config.toml
n_layer = 14
d_model = 256
n_head = 4
n_kv_head = 1
head_dim = 64
d_mlp = 320
vocab_size = 2048
activation = "swiglu"
norm = "rmsnorm"
norm_place = "pre"
norm_eps = 1e-05
positions = "rope"
rope_base = 100000.0
rope_fraction = 1.0
qk_norm = false
attn_scale = 0.125
bias = "qkv"
tie_embeddings = true
parallel_block = false
init = "normal"
init_std_qkv = 0.0325
init_std_o = 0.0325
init_std_up = 0.0325
init_std_down = 0.0
optimizer = "muon_variant"
lr = 0.006
lr_mult_o = 0.753
lr_mult_down = 3.0
beta1 = 0.9
lr_head = 0.00597
grad_clip = 1.0
warmup_steps = 200
schedule = "wsd"
decay_fraction = 0.888
decay_shape = "linear"
final_lr_fraction = 0.05
batch_tokens = [16384, 32768, 49152]
seq_len = 1024
doc_mask = false
z_loss = 1e-05
train_tokens = 284800000
steps = 8936
dataset = "wikipedia_en"
Each number is 500 + 50 x the weight over its row's rms, rounded and kept within 0 to 999. Layers, rows and columns count from 0. Numbers have three digits each. The size before them is the row's rms in percent of the matrix's.

# layer 9 MLP gate, 320x256, rms 0.106, rows 0-108, columns 0-127
100:522541546576550584448541458468521582469511531448465521542522547497478561425480476432396525524561444471531535476536483519394537399564476459550550472488515507531533444498614371509529535490520525536508556563472567564473454548484469465398549503437462476537617544535478490493470493508512562422592474595476451522502483509465451573444470562555571474544495518528486471499473526457513568442534
099:423481518441534559534470546541513590432471615487391514580520489493501505548474481569512523658431517488504480492463444510533525485528433488522493452518514493498468491538556581467517500450580475379506483569452415478550491447449529455510544421482414522622507586481451510420367560500539466480464569476475630478478523471393558517497612462439535484499487496514482527529412501466436398529484
106:567489527584570519512608502447442564462507467505509511521381401508440495503467526479562471657491540605485556467428563429461524499569581511533438552581506600533528491462549416529475450442458525485525517540454484475517589441443520525573597470504476448519525482494522491517451470541464559423481470557459532451460518468467528452449497478527453483404543576629519409520468504466551561516487
105:554430482480471542451519509512500397549517522606482482470518545503608421521447447476579490553509494522456517549576583504508543535422428502489563519422480469494463515551534582514640504612498503530476515344385506484475500559470587608553488464542465486532433466568539420464518581493415484506498493469506406517382483500477497525563546478513507498506525423566512531605464473444564464457496
103:549554537514510381420558521482520588400513509595521447479456542524577504461501455462518470491451568455570465570450534548462446419530558552543381551490497494454538450489515462477558573570557365544584531540502462516459443531521572628536432542477515450520401585523604536563565502401511520552508418527527524494562540457508452513560496475505455531493466542526493508533487503468544538552518
097:520475464392507546495559497431597493593457438498413459496557463449521490571619454576424586493494483422482537458492447510566500560476514475420449500478497555470491473514552503583546492469534475479469544552530431548546459577462538560475465418467512535497509478618522465509516516497524591484554502429466455554483486485506437565460467399577501506551498545517510609554476481539544515605426
101:425517493501608464516560551436439475437513523511481493496508550545536496493455516460403575482572363554550425483435400529511380460510554501545583516477416529504513505478597440495557453465433554466542440473547442535437530483520578362543596501610546519504473522529489578517424474523407472532445412535492554418487523488562497554446473478413534426547489453457534495403532498430482390542484
105:530456437507478534512484520509536478530528503476423546503457473513535459492544466465477470543475533490492513453468518543501574509486516492533452498508488537537569532438646535475553487522579479489537516555471506545471453493562484494535538554511508510571561535534510501539499485520543455434537526534543464565478480488464536450487615423521534392480557466461552526482540365494494547482492
100:512550545479487516573499432515539436544444515395455439497463460471541510533510511525603506413531495563449532469554403596532559535484529551552491471463472492522534489492520479538511455521484462512477521515538485489550437585452439548595418532577553531589481448437504491600491387525533460455454563420543476483470472473436541574456572474548507461454495528551489482542491447538478562521421
089:441519469483437499489523443551560494530509475568505509508460449468384452508483470443515510456541486460488478411534476554521501398540392497597483495485471521549428478479508539472647569599514398494425490506513451448454639488564547502433507468455490537445522393569445515435444564551492559473501481447524499577457571518454432474621509536429524536394592428535504508549529471536509486557560
107:595508515547437590516542458602456470534508551484556407495448528492528516487424485497449417619533550532497528525545517480550512441468542491535565539488481487507498494524553484526463418467539441535471457523481501499452467417479569538558413561518457571466460363495483454467537525457478443619553549431431556476472580444603477495454520480453603440507532505506528463559589528469476521600497
100:515490533514562534485525559544513480422536505500461506599576541458381507486580441514435455406468471548473435534531446506559510495503490531508551546483588496547586518479439524487496524548534483496542558521390528487486480524471514559515577562448471553489468430498356533409456582488488513487450504461514467410525499537506434498611510443475506576522566542473467418441474573608499541498487
099:548620411603569492457483551402398460515446534527619533470465513450472501519482548543563453501504420496447492465589497504462457381357501489518477513430513525654454516445499486465518459495542498507614475517474514437472543505498478553495530464539445463463489446465487426477591427560531515610445508467494494507546457496574474463466498473462527489482460524506446623516520495566552454449521
100:533499467510519545571438546446576470457465503408546449483487560523498558521570547565493498530466511413495546440480467473489465498545458491484479518546518535470447498503535405363491490427485563458594557583430467487379545487539563511492486546496549601377588485505545428453466484501581528535517408511496540451576574518473413527539440450540518419638501576516443486479496461425503638424539
108:478538550461513500550489579420465471537580536424550430503374459488483530580470435544510556522461495467505532454559550517479458403418461523475529481422501554523506449332475484529457442499475501437582514464527465446469513486458472488498517510435526556417454488511436560508453519456488493474445473516467519381526544449536490518520486551596560487541545471378594473501576454481551588578497
105:430669573467526551459563527494573549566461533580453566498465508496569520494557567474518498488532374585482537457459396523489514487450441512545521526474567483396611434452596471450567450502467531451584474551557554467412460410488522567526494367512618513490498492483473469516536504467423448479546589433523474491478489442524463480518407434449543446485557533433520485498469498465434538601539
105:472540455461418387485444503492508513451424523497513517536489516500493399548475356465535562402606515477561538590454520558482478452459513416479438512495452479491530498494474571466537454452462539473482408603529462459539474562505483488556532485428563441433502478483558445428425381517388572498554503543579502530479478462493551535472541515413550449493526469431571526449452502472469427474458
103:516506557434601535456385566506516451537525567474479442498465410444519509552574486476517503489433569483521482545552466543558547433564563521613554529443506496462541440522539447487422478493479551468456497522530467557477499411470501519483516563544542469567554403498498483493547582418507435597442427557516474472529500470479603436504524469435437537501554458562564540497567626571464500434554
094:503545468496386495492488588545475493498539552502501495485527553432562428522555510475499550521427460514517475564500472523483494617511562530489521537422569438534543477479436478451515466433496540496552507541471517497513436454535544574533435548464343499595462513508515466530524505516501490496489476492515540467440545491558526483488605460521469591478571563596465485494508558592568460550575
105:510490514395483561503449383519594462546477462577536526523499438493501489526460491343550442549536516483446498558434494468467462436550508499513452478628437569572508464480541478508553436495510564425518494492479485556511509479507522565499594401478482417454512488571581486535475597532579501508494509597399430551475594445526545513570461545459520443461586522535503535465471592524399500531540
102:479459437579534561473514466523488569472460500573494441542454522470487512478504473449462499470615510489569395519553450459369526514423572532464457568482468513461527478450567450490457501550538487526546518499427464537438478478515465403573499496494511505451598473562520490462488393512468509459509426510512522359490433407504520577569367595453549472505477463452555434461405510585526441503499
099:553451544429500535530429463509444584536476470433493513524468560508566389472453441497472494521492466605529524436546562503545432548582552498584572475607555485533463529476513449500514567474414575443435525521583563621435582418330518558508454507616588511519559515476565463527544523518517499516535488460464469545440503509548531544512547508440419464475437449497461482492487491418438475471515
106:503501567529482537561481526405571432525452556515499476485475497486497509456571563431494533485490540452473508433511444503511504484525482460590539438483505445550494432594510520494476570560494545572583485462560515573520504456480417457557515484590453538633465472523473520411508454484468512603535558572559496486502527534483337509527460403506596532473511594500477502455478506499475597472462
100:534466506455531490503512567548504420572490541507503468518485425458441485555571412619528533434518495433485538505486558561366546482525540554361474517466489540452521412589495526515425591427579460585515496547447432523518382504547542433447494480543420616489488384484397435532535412470428581504510535512440481526458576484496457468385565528502453414527457478565564485492392433416448456509537
092:451510503430497463449483565541440501543643552480497541422458498438556569457489587469568522414491490512492585533565447539595464495506541534527482596516497565463487442491452541536550468501503441508475516480518591487480515401436505528455573529590534523545514442505455469547385524503525455436452443467513518477474503408517532547534594491448507565566556491560488499484512530509487578568472
097:478568593499572550477530495553517542476485581495585556502493457486531473551555545425474522583460511472515462477478468478487457510538551509407444499492559487524470512587532482556358452488509456516482545599550557491483543610449541449522594617526494530437570467521509446468589523512527457523556478536473440442639578447493506466408614461586570524460500504462497446512505569540436538481526
098:510476528547479562475435531614518458512548419485400460476473511478539487509453589552463450477474523437461505488415490382557585510507497471399495559434423449463459543524459535471545530550553525443533563517484465534473427555513520459508388462446509501448545487514547443516519456395485495602449466502499475550510557528481535459508538521486544478422630571509424534527381509491491451627503
096:491499545513427461454558569557602442491507508450495515400432453519500536466486465446445558468449544479452517521510513433549458543521463511414607561464568435555490456485535565574521599453398473508505437477523512496475488431547448496534484598472507436563526508534509384407451488466540525489485458376517537436429469463471454480517490449442506509491541450405533538477472512370508487508486
104:480493466539510474551437537467579551522554607532542597435524510513536602568577521564494522479472562414515497543412472454540537559436542626593462471460495462393644569565458358507416523476460442508455510526537649514446560524489550491494503473453456492510415490488522522528491542554530561530526503458459439553437475426461512514490578485518473559507529463444542541491507532474496457515596
106:468409506458521414405446546458539592487540526504486451513514446563556523518576533607490539541559620440496496467500390417470565546500528451477477448423542434445390458470548481570487518484568507458496517475521556501427478468565577469541530556511475479504410571564509528534539429502479471498536430550495513564478528501435463441558532493436436579495475451512488453523478529474516443588489
095:501438487553570568505461420500513506457580525516462518497412591465676422610582484482477556533460570490446563525484400530504620478510469461554503493546521449505399416489550484516485592508563460454458482581549580458506535505501547505491445484523493411570443473541603397465528441484532423469442467489467540422440452503497498515466465515549435570526516556467484544462406481459517593502510
101:558565518389500569499436494503509530488459541460466450477512566422510516439554426474470461528546555429442457442533567392462498564490503534506482488452459520454559567576459523429471480506393532512547514504534493482472518503499570562597604477499424574514485561486378579428563453499488425564418427488360554501529397540481452451531581463530487527460547506513448540494434465482589443551492
097:472519554526533531544504489553471542423452471509485470506511506496479365530537508478512520519494538536603482618530558528509570515484418566472556461574455530445453485444530607596514526504463446506443508507559553483479513594447572500610579528584501438473477517557550472500405533406515555473527510454392489532475472460554478518529512603517529499449482494610470538481469446515497532466456
106:412511542552521519360413603494476495503586557571488430511479524466415516497495480561515485463500513538474470478460445586527534541567608584522536483477542431453435406416580478470414436519518503433517491489451463542534551459538442573498492618465562453557482512553440440455512544446484487455487482532438518529525524433525541555396490481435402578448514510418455468465587492398525424533459
104:516525491468450430460493542412498476570583524391530442505541563457480496420608508556445524533450544515533396513493539493505421384446537493520481480561399571455497595488590507453494466449474530444471429465533506567512527540458497458518538487430510480515616401493532520384527492517479417450540535482495519496487523386428454561453506557563509474446565512470487510475491422510562410441458
099:530429467494438580487491479521520490588499485495535522503393611454379553593473477503527438501500552574528454493492460437533549459532427466460530531475589498557510504567477429526620525519531515584596491593469499421506567471433459378566506511500497442538565533561569400487459406494599521498512536455500501454393475470522536418496561544540482605511553433538438455568458551497546495489413
091:486480439486476510514516418505529471537586524501519507529486435498462512574441502485528463452517512476567493504559413508511578504544621531500508544544528486524513587492506508528398548453467471481472485450409399497577401457495434463454474529530448471486512537421481585487548488505528522505394493506527494540434539452456543553488435399465547548473507406518524572511536456516413485542501
105:518484509562498546548457546503525443462535630483497392488490472454534505497541500496474574456519526560525502443523520532516498427521452463496391536455536463603536420486537509533517501510437565457370469488568629486538535496479499433498410413435470481506463486491501493472498517501460538458504516468532430597415519608487523443531500590483437518472537444540545489524485473557551481542381
098:463392529554525530484499501484446497444464543436539468561494503494529551596535511422545456538514495524442438462521471448513455500422435602503484488496518506409515504526586465462438497566570625430512456487427460552561595523593494570559510519534518482518457448448509534495477567459568542419489459507518471573455475462548456572593486547447403499518518409505626498452485569474497611438404
102:582549448507509429563478536580515577499520532416448517451524545455486449499414459483480480508527567600485528433470466458447463551508465476486448504495468442593518431519490474453524561474573499448412572496458473441450442493521517492453489593509512584530424442465601563497485465409528453501444514511534459456422538547550407523460558469503402503457567546578432408505521571474561457535520
098:514491489582515459550516500521487399538461505499502476486443398608447473498427541571500410494485481455473475429452540478564451374472526512395552500532447442503477473476540523386550443410549492458439575643504579494528453353563473615480511606462466475534485534514540474480532581482575504430520480544537477546531559485494485488425503448457442556428561492419515479467474450470495509439547
104:588470486440541436500532550492471508460469460458487483406588434433511550538511447460504401349452504409478540476485442565544467503509591409579494426493546531523504573484438550581524443504364553549588461489412512495519578495500446454488519548461498509449506441634488537497492538469464563454526537392492463475471421612559520496513517468516475493447578486414487534453463464494432483478501
109:510543522473561539546529494510530579605555485368484492459465628518399498494457497485491573527455473521549505404410465485460542437557378468481494474559418504451480488465590439515492431448449574423499431607566450539494614493504544413474591430552494514504421576459477456433508513444482498498520548527499507485518524577561448549520456560477516446472443514575462535396513569375577567512494
096:448424482526540464508449544541642441437480507485416464488455475424383487577487565528591413562419538511501495557482476424456511434426533426477528564502477540484578480509401491557532508391468553570482519513486415497549484434430460480531519452457509597489479453456355556476483457516493501528508513538554539499519520538482478426582539438507514513518546498479466416436489492394530534541487
106:496500560458486420509534496519494495439596497433528537519505485458493511514546445565456548470443629548573532483407504511561536454494523588397508445536475524531495581578467543562514504506528502439562523536500485553556506447387498499540505574486506455540539473534555501552516498512492554485500494494495427486535431420476429534480525526562561451542554473510439497538582584567525491512528
106:510471464552491483484531463495542435574380452456498454326460430453437472521434478520578469436498535552466439590459488583429446477455575557466460467532480522523434492540538533495603562479553447514502577543537539517478495473495520466530569452500447493443512500458428510438507512511559577470490476531536447502464684441556527578549396408455532513485515500487524472634571479475451525463459
106:544517412495547469506490480539518547470546456637541448495505507505500502464492515587546521629512542493453528530428545508540460565483407502447519516525434426483570324507541456444461371556428463389560468492531553495461455497446475476433486528528450481474544423441506445474459548478488527477551516470472494540516552414496494598589477429397500487444434545507510537461445557581560479544448
098:453392532432553424453527533527521449534546530441579511499558532432438543478513471493499501531556428574546554584454502436427473537397528512510396518552473540514446469517455500478522470476510564525496522576514443479531594500409555486533509535414548503519479521553476541446453533479422450518579512505555461530426428400487542498425529501542579500486483455426562472589474417444471504502515
097:488522545468542506504500567503480541520551522498508593554440428488477419509533610504646563538475475447486468453528376563527485576490433506525489515505419506449552583612564560493481506541569420482457476481504544506394592534451493489459573427512600512512553449582499411471535505486536488470575411470446573407460528470469466495431493444483510408486452494600541427496554536496478532462540
105:474389446512486568520459611577498547536473528469560441562493543482525535466527589435524436498487500556443469599537585471450421559518551544475542516558462474505465484510473433509486407483444535506572480519571477513449569462522564526515401553418521529560449582608553548601432512527444595492449480474564549445495485462433566611529426547578526540552564471534401553460576565516451535544566
103:414508553455514407380487520527530593518464437528510492545503490405511473488569535459495609504609501556465575511494518526548484507504524547539486460428601542490516590486505480564539488545475500340544475435508534496507498540471545589563536503523537500473505468476529586489574505422590475545487539493487471487475529534558486515515420457418476515500537589453531514559449462350350528393475
095:503618520459507538517424544527529472531447494560572498495481476376535501433520596488586551563529536545513472529501541570574569573446488602625483437506374453470481501477456411464459474479435483531486482459417538501470520528379419525528494426484502504541474632529594489511471549559477520456533416529485421533476466481489449529564507549456477469443526586536529435453549572525506482533572
095:579480566477512586457512585498566467522467531433480463462565549459547469474524536426520544526443500526507452614482465495477533461533543444484492580576439503423398577505473581582485553560530526482488441552531509444462520514430511609419536534464582502460570485540574485553481365477486492423562508565562432407449429503511556531468427507473553468529456478510487525577474438502553454511479
095:530586539447502481460520475502552459425461490421558486467450524478520502558479458452495439510517451525514455530603441445541439513516504503465503513564548442577510529501456477474570442419434598471584561516478520506537540442469527520449450514576488386540532453524483506542467519581521435538464372512519488549472471511473470521498481526452547527526490602541486554502502526431541495471641
101:524551510505418569578528459460502505484503412434485544419489515484540538489477374509536410479485538507518433563483454535535473515478487487513505443473471480509566527553526475480412510545495454507561607478507540493655560522443388452503458528501457352583553490537577533430475490540524431479541433507422460472456580615526483527517595437554486498423513507478501515478384537520528458418634
102:561486537508437520474490511497552483476530488452550457513566502500482495487515516434503579512493453492501489562498523470428479522478495527516448530435553460422567495515656498471467511512374437520490524459503497482473474437467507488534536590599626508476565393568552524536539533504490498462507464503494537480478505449643548485454404541487516490558437439490505398623498463436507440421485
105:458456574522562523553522470451460490462507459372520505503548592449513420529483574504587500464532469470550524511478506498539510424532633523517610554492491505488504473507558466503497438489446422531533468497534460473427582549448482465446612397472500476514500439550405610498422611569520563498484549432488556458459543524456562508538406591472557451513529444520503451570557484490532516642534
101:532553502457531580522607456545411466642570511581520491551559460473527581511533583521514444338477465414554494500537521513451468521528432524545562528457558603547456559407435497452479500526513479439468552524565482557481508549465496544496535480503555588464519534549561488434563479569502456457498405458515429521451513482450556557574482607519477532433384559461511474538426596515514444488546
093:429458428549586473462427445529507495528567511497430496547474470523429566544566462482431558613596507552542489441457526565443515509489490517502464423547410480458506536477526533496425478540488485501529481532442441550541469497534505504430580578472550451524460602443409547487517523516576400465454488474456454586514482491552573491578496507444400450482522515475498462392541410440509503545483
106:532451457462429513473536525490538549584492461433559494491525548472513507461567504428526491455439528502437577467464501441516524429503495487532532537445483506514481482460607546541541549542444513513423466494621525468567466540589513530529455592475554433474529434556541541513513519575500531493519592525423421583465501494507522490421422590437493505577562500463506465480507625496514461422540
094:507501380580430498570428548430501490405456573401533494468475527448511539472466527447611357412500483512509435548538507498437436460513541466519504502428444555508474527518515484521519394571468491500510492487458539478487559475411554476456564460493531458422449468514581481514515510524410492557539438536497489529349466475498495562610584521482544551439560433428419481572463506465541460435469
103:434533503464526547541419579551561454420547443502497517579444559473565479454533414433523526470470600531412469404509487521540501570527563489490533496453603561556507504476510480479506487540538437527448467541441306606486515518532555533401539520508513426536481417564495457563483444560427420549490433558483525466466520469489502519560564527639477499502490467495480507478467413529462481443591
102:544495559590546474477482507539513655494521412472574568498531515477511428478430562488500441561468523547502513476495567532436486438531440517422427483490398454494480477567519468519569511501572525473470510491502505529526456494501550418510477535572504530599449512486483504536524512457470459396537457550563542533447497567413535451418601541540521537443435544555505527507514554505560497459547
104:473433594495485407380485472577511487482477598463508495470476514477381479436519504466543554594538554516580502545516537540546466434444558519502481458431474471485417562540542531441423517413541567441511561482534425540417451524466408475509500514465523538464551533546531537591540560508421511525506594467565551463401503529563505426526499486450459486409374431490547578529587489580494427526493
099:483446483486529500546491498575497466482472543527559433507481378477509479484530557528431460552523556468443512432486526423505452518589491538459536519494433549502569528474500522440513530540549499393437497453484489528465552515452487614597482506540475478480407537525476422549482507662499518531465403547488455457473523442442492518528495594609647486510491489594493470536412498492538483533510
099:482493423484520515428462453416409526482446594479570416477534536538480532477460554446509495496527512534542485368543376445458502514525510433512477499534460616408511469488541491527484500461464540443448525569480491531492427466488579518550482451423495450510544571460567508456498509503505567535484465416481568483458460496568432512552619595459419565535517484468577570495490494576522549510603
105:428568503559516515519487465486434551562481433605440456488469461467497481460536512494428504447416527465495573607552570473508447494483453553531463472443444533576565518508499462427470509535447559499402540401539487467587482532376427544412442540520559524440472530534541513479470576562522427506507449480457512427497481467387480525476516564467666519436531455567465520436534539529550469513480
091:433495416461455569652505511489544437447467479463554454473522510490495580538570440530458539505504478437496610477634502493549516465513456539410501634429535513487482463466515427463497546531466484470520545592521503445454494459608482544479447511491498534441502507525529512442489537504569492467501439537495446457436584478583529487495471456463495452518470497543552505419451384496523510537463
099:488542502375603512547480466418477457423497497451479541600540459440481506508494429626501505496528575435487511491511393444544483468522419501515513487510451475357524451482496566508470435469399522527481538510507477459433666584482555479506444470546556438537546527543503478493407472527486526466501473553493448494509459472496466530472545477495451523491499511518419421514543535611518436380493
103:504534525484446460436519460544503497521417547484585602501554488510531493511472512476490597505433462502547546526430503492491538466571572520535535375477547452507616598505524415507445485375488426496549503525430485498495517441435502384391504470483495418531466604484460551549499540470537503504518444537471551584506461562476586521582563507497521495438609532511507438524522458461581499534573
100:495469391447555502638585432504478520500459595542415444545450498558548490413507536483462437500528512477519647590521497344515546412496538559519508453475514503483489536528469489560537568457518460440581407455499465548500501531500459478511481527516491613426551538540532431298513452582541573507463458540466485415515489508474436477460499403553480466472528444490423512506484572481462518511497
103:507465509514462475536560454477432515520559619431574509558536451518533572505519465603523478496571555431534511558425443502446546462555525379439563512461429472493487422557562433394479451450400494494548430461502487548452380507502478501600491541486418507528512545514570499456511470479487508525480515462507490428450506575463532511436483534479549615642509541522531502472446521450533464495560
103:517453493529530503553552526473465550459426566430553519534552481420453539441496472552502538539525586532538496498462423431554460556499499467480537446549454464442432525433488506463474539476482572512531477491452419509521517483521434464539527458529531536582452517470482559461520508553423473488651495572546490537487503485575553491544570541564516454420530502467484544622410555453400427519474
099:567513443474564540567555516496543463479568500462452494571474503412444431436461545509425475544507593560490547430554487513469529482426553488461492447514462498451515556496467506605474579564577464487414411514540534536486484447504494536504582507460492495519454539506420497530592566549473482440461547538591496429540519406576557420503473502503533493426588511568564449512538509528514561534493
096:421568442465425456595515460476576415482472455549523510461500382484557437491489449408453508484463522502453496423503469505467496389450546419484468441517490529405483484546504482500544534456484470412397454498505453440499509569505512467473496420518478480457546510481517439467548487510471512441350566503544452550405517503427510536535560472466578465462510541473451559458478394499464467453504
106:471513529485431506520533510595486457451409518486499467562410476491548513585490558480518525466432493481403525497450504342569557341426447544543441539518526531501484536460530427476525525578516520554557529525495575415482583522506505547521548549516535464466574438475479593492495471490523559575552474558494485463509523430462545486480477515473543516531515532561550541445504469527544532517534
099:515484531463601561505498544419535534515492537444611549465518557401535560488506439489452554495540455419482467416518540564461487499387493522461454525493526532445533438416536475427516408544546563621423487439529540468540491402501472445431450496487538490443493425574563525491549518539448514468424398491490492549581513500474498572459504494521526555547516465560559611529517471472485444482554
102:480525356474549480559498528484522585489494525527440546489455508597548470422458474464420498540539359534569551550457505486493441488442482435600426587574508545504543468530464466482463439520520492614475497485431616614426520508550555415458523521467574497537535570452572585501488475501486501484493354401560454533463531508487514454558539508568516581468519484536488594501380493549488504505514
100:499537430489515586502510567499514446599468526494465511454493538451510450439631467531561405490574555592581481586562561512531515474392481524489526402490504484482545469501586558517520593445547531512543437537477526503495526507496524420549532505533446560483493508486536541459539456416427513465477427487480535546475432542580564447542477480477485555513475486459527533482522499484532500554506
102:531517443597502462499425370467365528493461489499558462578525533464467496500543512449572520451420592524476543536553588552562489599505474531511440554459515502445459448469431479496534549446490472468550422470457438544547509462487523523483517538508440515504507472539529514468489367508525476519559673515547514555508520512559534489485548529555446454530534494438519590550499581501465569469441
104:454532534481482558563503543461562554472498494475372460549422538476510592459456481488546489514532545428438544492443464499551547505460549564579453523473502565505429407451493460518513512600530467442488482384541504627509533458452427625485484454508446487535403492485501546502521515412472555567430469517420523463514545525580439476460435557485487491464470394459532507486530534405566489498562
100:462575487542467464539499548429519519533488433511521532471508468451491417475444509430467463497464542571496468479477523507449484442517506476495438474518449439509516497528572486431453518561500408499514462439469473445428453454532542460529504463459469610396471528409553551462585559462535485560501484579481538422455491499538589551487560548543512520533510499457529537584413467555537589483495
099:566539520536456534494533585575445556478463539557475486543448500458491509537529453566457564498484471494489461492478499437570555482468614461566530529496505443546505496526511559641545464477525521499570457519471432591477499390572615481482542501574456524548482470557521452522546424472475488451540524560459579475412512525564555566510574428506465444517516535621410494531479450540495531500464
106:551499460423507526484529511521505445445431517474551418578410519557461553453383512500503624581552503559545539551520545441508568507508538418502412450508474406516475468464542471462454567509506477437445376413553593450449438499497533478549454566532396484488556549498517501482487575432454475499498546451465511467466515490555526513378461516432557482524451411494597529531480525465456471559554
106:491520516450484605511495553375583536453510496484459532498541502505507508516491449474478503553535542523576435376564515494481436502518452534514443506459481517486510438506539582485489468531511479503495523399530562622514493470514597572503610594503490422518468551479530530456438552534498477597453482454489597403451552501449414622511457497537554402515534456395408503517469511458530444451517
106:483491466542623548528496597584563398405612478469515459478500456406457560483489425499470579522484390576446521469430446611557543489467552482513494537498503447452447530510475418483416474448478536503508467536531482575576428502443589502484552548501577478497532488462476506449550459469475407614559461493408468499535499502466473454559475491522415481535538528455352551468531531482523505511546
099:511543456477552484473427553514485522539478487423557562511508583520460527361473440413507540545604490508495448502541402562493510486518533517468507472467428460438572443437489454427500509463454538496556552522459441515454472491536505486517509498640462606507469531556451555555461533543440504464511469530442475580460532508485545484625508497503463534506521521471475527490453529432577443530487
101:493576501503632449521467454467360485474512559448521519510608482509456487509469472529480476464416508560487541455483512525440397507542542464470572601440523433526454460577586458469447515406514505569544552589460449448522471527516535462589557460467561519505503494491479528505528417532499587524582500533467526489468467510475507531549600455452421496451536580548452565490512397490541485526461
103:416455540499523479453564525590541523563584534488494494539532434484534603513454551513448518391508430546475559420412526535337500445593486508434469469462519594471530486467536561520426550538427478501397507539587486467458440504536490530572552642525485486410520538569502455530514496530439472469495536556441409508460575523533528550417584513435546492504468486564470482464534568513511473496489
100:600500559440563407446496556441564501481417593561548564466437479608465436454491458507438538507548456498490588388501493577544495486568516472440573565523530467465518450550544501398508458475482482431599550530482479519418488392436582495438562473563433474493644481404433573490488494415550553507570389493527481488463452462549511580529552476597430515496486479479464493468485557457514498516473
106:356533419558408571505435498550463491509416545473472395540433450478597471520462547497519470452586462482505524547571548448518588527561364513477561481377458480502587477510476517445529552429478476458425539556413573506523553586543501474512474430444511484504493463475455476532474494549592491448606545576563471417555544500538499566516517445559473489465522462421586569545494532537429554536470
103:522474562548622469533542467550618466498559564480577537538430421472499525592463541501488526622560429479532452492498593463423565468397470513472424575455494525491506451514532470531497543558486469437498489569522411534423549545511460473468432537450479452388589493489487454470489506433403519535537479557509514385561555505416454494554446539533483479479529500522525484468513572429510421474481
093:506509476407402555456618460571381496505457524531421558579478469419426475559529580441559591461559516478485614491553513549428442581481562408475537400511542469489516382525484526507534568520534442418516484502511485514558390462508498488539460512448494451565498452466570440488513514463452478438496546422514531479605572506497533535431456514551469538523511539551541501488424517601488503471546
090:507556481495413520554454499494528531606506413424463535551439586500522497556444470537513681532522571482502428526516432566467563517487527510438479476490508457405523412525549529510454464474561488504459460583538519477455485516475492491492507597474446430527482502553564516559544608596499529472541412439505399529469464407514438533473477464503418467439465400507574564469456456553561575474538
097:522482397558606489509515468494437483510515437533477494446381457410526461501449610584494557464562448509548582568466531486435445422479506407530424514410485563525523502467465473495504536436513541503542484515587440497547569445571453497451524460512526485532555575522522497468469565548546470523460548531530409511481453456502503503529469420482477450495545463483500566544471509575459547503568
100:536551461401563549475550602550467564551499554468458501505505374452477568528422526455527541556498454590520570417547480584487446464421454504439483596512536497564540583500568523608425414488480490461491499486475545448496502526479489547427520470496494518438526493531461508436457534502525559446452497458565470489490472490604545556439423461484545422459423496552483507523493459500590556607534
101:549478457549534566447452534477420512544522527506503466455453450450559486480545463452502462543428484593471519561514431606544457552495517512425457571534478455443485530462472522497543497459529488443493442513522450483510510510478469522442551574570497496429465490470469435484496516475515519430545439520433441509549558572460544528409425505542528544506514447463568619498436510548485518523560
090:562519477486376503444537557453494466468490537522530525525530538544478387541566542590589467506539588532543457432557497542628492430487463479532575470430453554548413475507587509464508529501458496502546607421514404578462500508516551489498485478512554490498439429512482397518504398569501460516468446554459422501462488448490415555533499435554555419447458428485439427518494374478358410452474
099:539495556479517499488527573502491477462530444456451565563558464500468499494456434457516470479557484499513474414553474531404483528535484460509446545522445520493607478492531469561557473457564569475446451463566540589578536505500467497471457452537580571508539485522500518502511469568476499395551491474467491464463519545420501459398457493617473517467540556527524631599504620590518581545494
093:539516455531510467472458587503481512482465533600442537509497502487455516377543440455464566488474515474454600435476530608520394468450516519419538470489582603428597488542598413578496533479546485482503416538589412480442407568503366505552533521505453460451557433470488485479456436444526537483541443599487542529402477474510517515466550461474568494450541498449504531597527465525501512515584
100:437434461431498479524503497562571472433568510494513527578551539554504552471516584467535441554571538557484544529548499557529449500426485502423583462456553455494532425522595524461502524498434559446543549489509506604427484529571517491481548478533470583572533485476567468541433546596509522524521502407536452496488446456528567569571553546434494419358555445477408591480476534464474463532496
100:568540645436468504492514454520484523453474594502444507602544591408571454503545515483568483482503546487495515491450534478455513545430477549464417574462476524417546520436411517481548459506596502482471553462498511481524495457451497510502513655453564444496483567549514427507526548476513498450551447448488567478562520578440462494544544568571410641592548465536509502592513553552472517529374
105:543520436544455531554521474546618563505496503396530466505441506527533501583493492530496505505445504539459479618504454516482478388409474429471515521528488493531568446555444528558493599528441565518483545515501521395520506556441531405422539544496509495473492448505448591493585529451432560523519461450480581585346513433479492441533461517566502451515646533454509477515517426572578541506540
155:503489433558493528560533562523442515543486544436501420511518569508521514477500618490489488486529513515517553539580465566486456426426493489522428439580483531596477400502552441432488480472514433479473392475458491481412537441418533481452562497509473428507542517507424506450369532451519547464540429505558507485344590475504484541487475564521474521381590453473480506407387484522443452574519
099:550575480513522466421473573537486453527456493521412582508409547496578448480543418448542442517489615552502496523496527497438504568406505482525466579423467571556505431497455512520547513433475437483447428409436480528435499559474484493508607479498593444480474423584516519486587545515526473476459476406409502521490525398458535521592578487569432470483502504486419484525508555523476417417572
102:493532504431561540498479390516441570507565455493548599538467502455499432531485486504428406533610432394515495496524399451429463500466505370518499469517329385384489556602553431536464567489495465515490481557481440552485483476496509543459491509434500535437567588549460533476492533498448489550561493503440505473470568575519510463429485474551442501463621470540569529453552483439474584496535
103:600564364487539507467510508531517516454532552483449501428432522551506498609538604512592541554478483493465495415490463469538553498417512569458498561463391531573470510477520507549450512432522442511553533476472501417445475480477497485468424456439464469507423491449436517546494384453553529446501473531434466474512510416547536397467448525511550544509485424445404552505543521493482543494533
102:493497486521490496464483538540465667514438538471469578438535471530448442540476583535507450528443547489449535556526471544393487525519502480358445566482531454540550514507461387511568559527519407497468478489506526482457435428489467460556478488539417466553387456562439466503508542444462596510526562500523510504505540502468479511456500497508494456474499522547395467483568579538574445478488
103:421436452480553506487542437434518416418488512572418472522473516475513465486510464443412518426441514480657526507510466473437536478529548557498501601436522562462585476518527519488508504536456446534360500405391528628503570457526479524424452500489448495527509550460559547442555453483483463490495545528514568506497456499526459441469531514501566453422463473517444406468462496459486449558577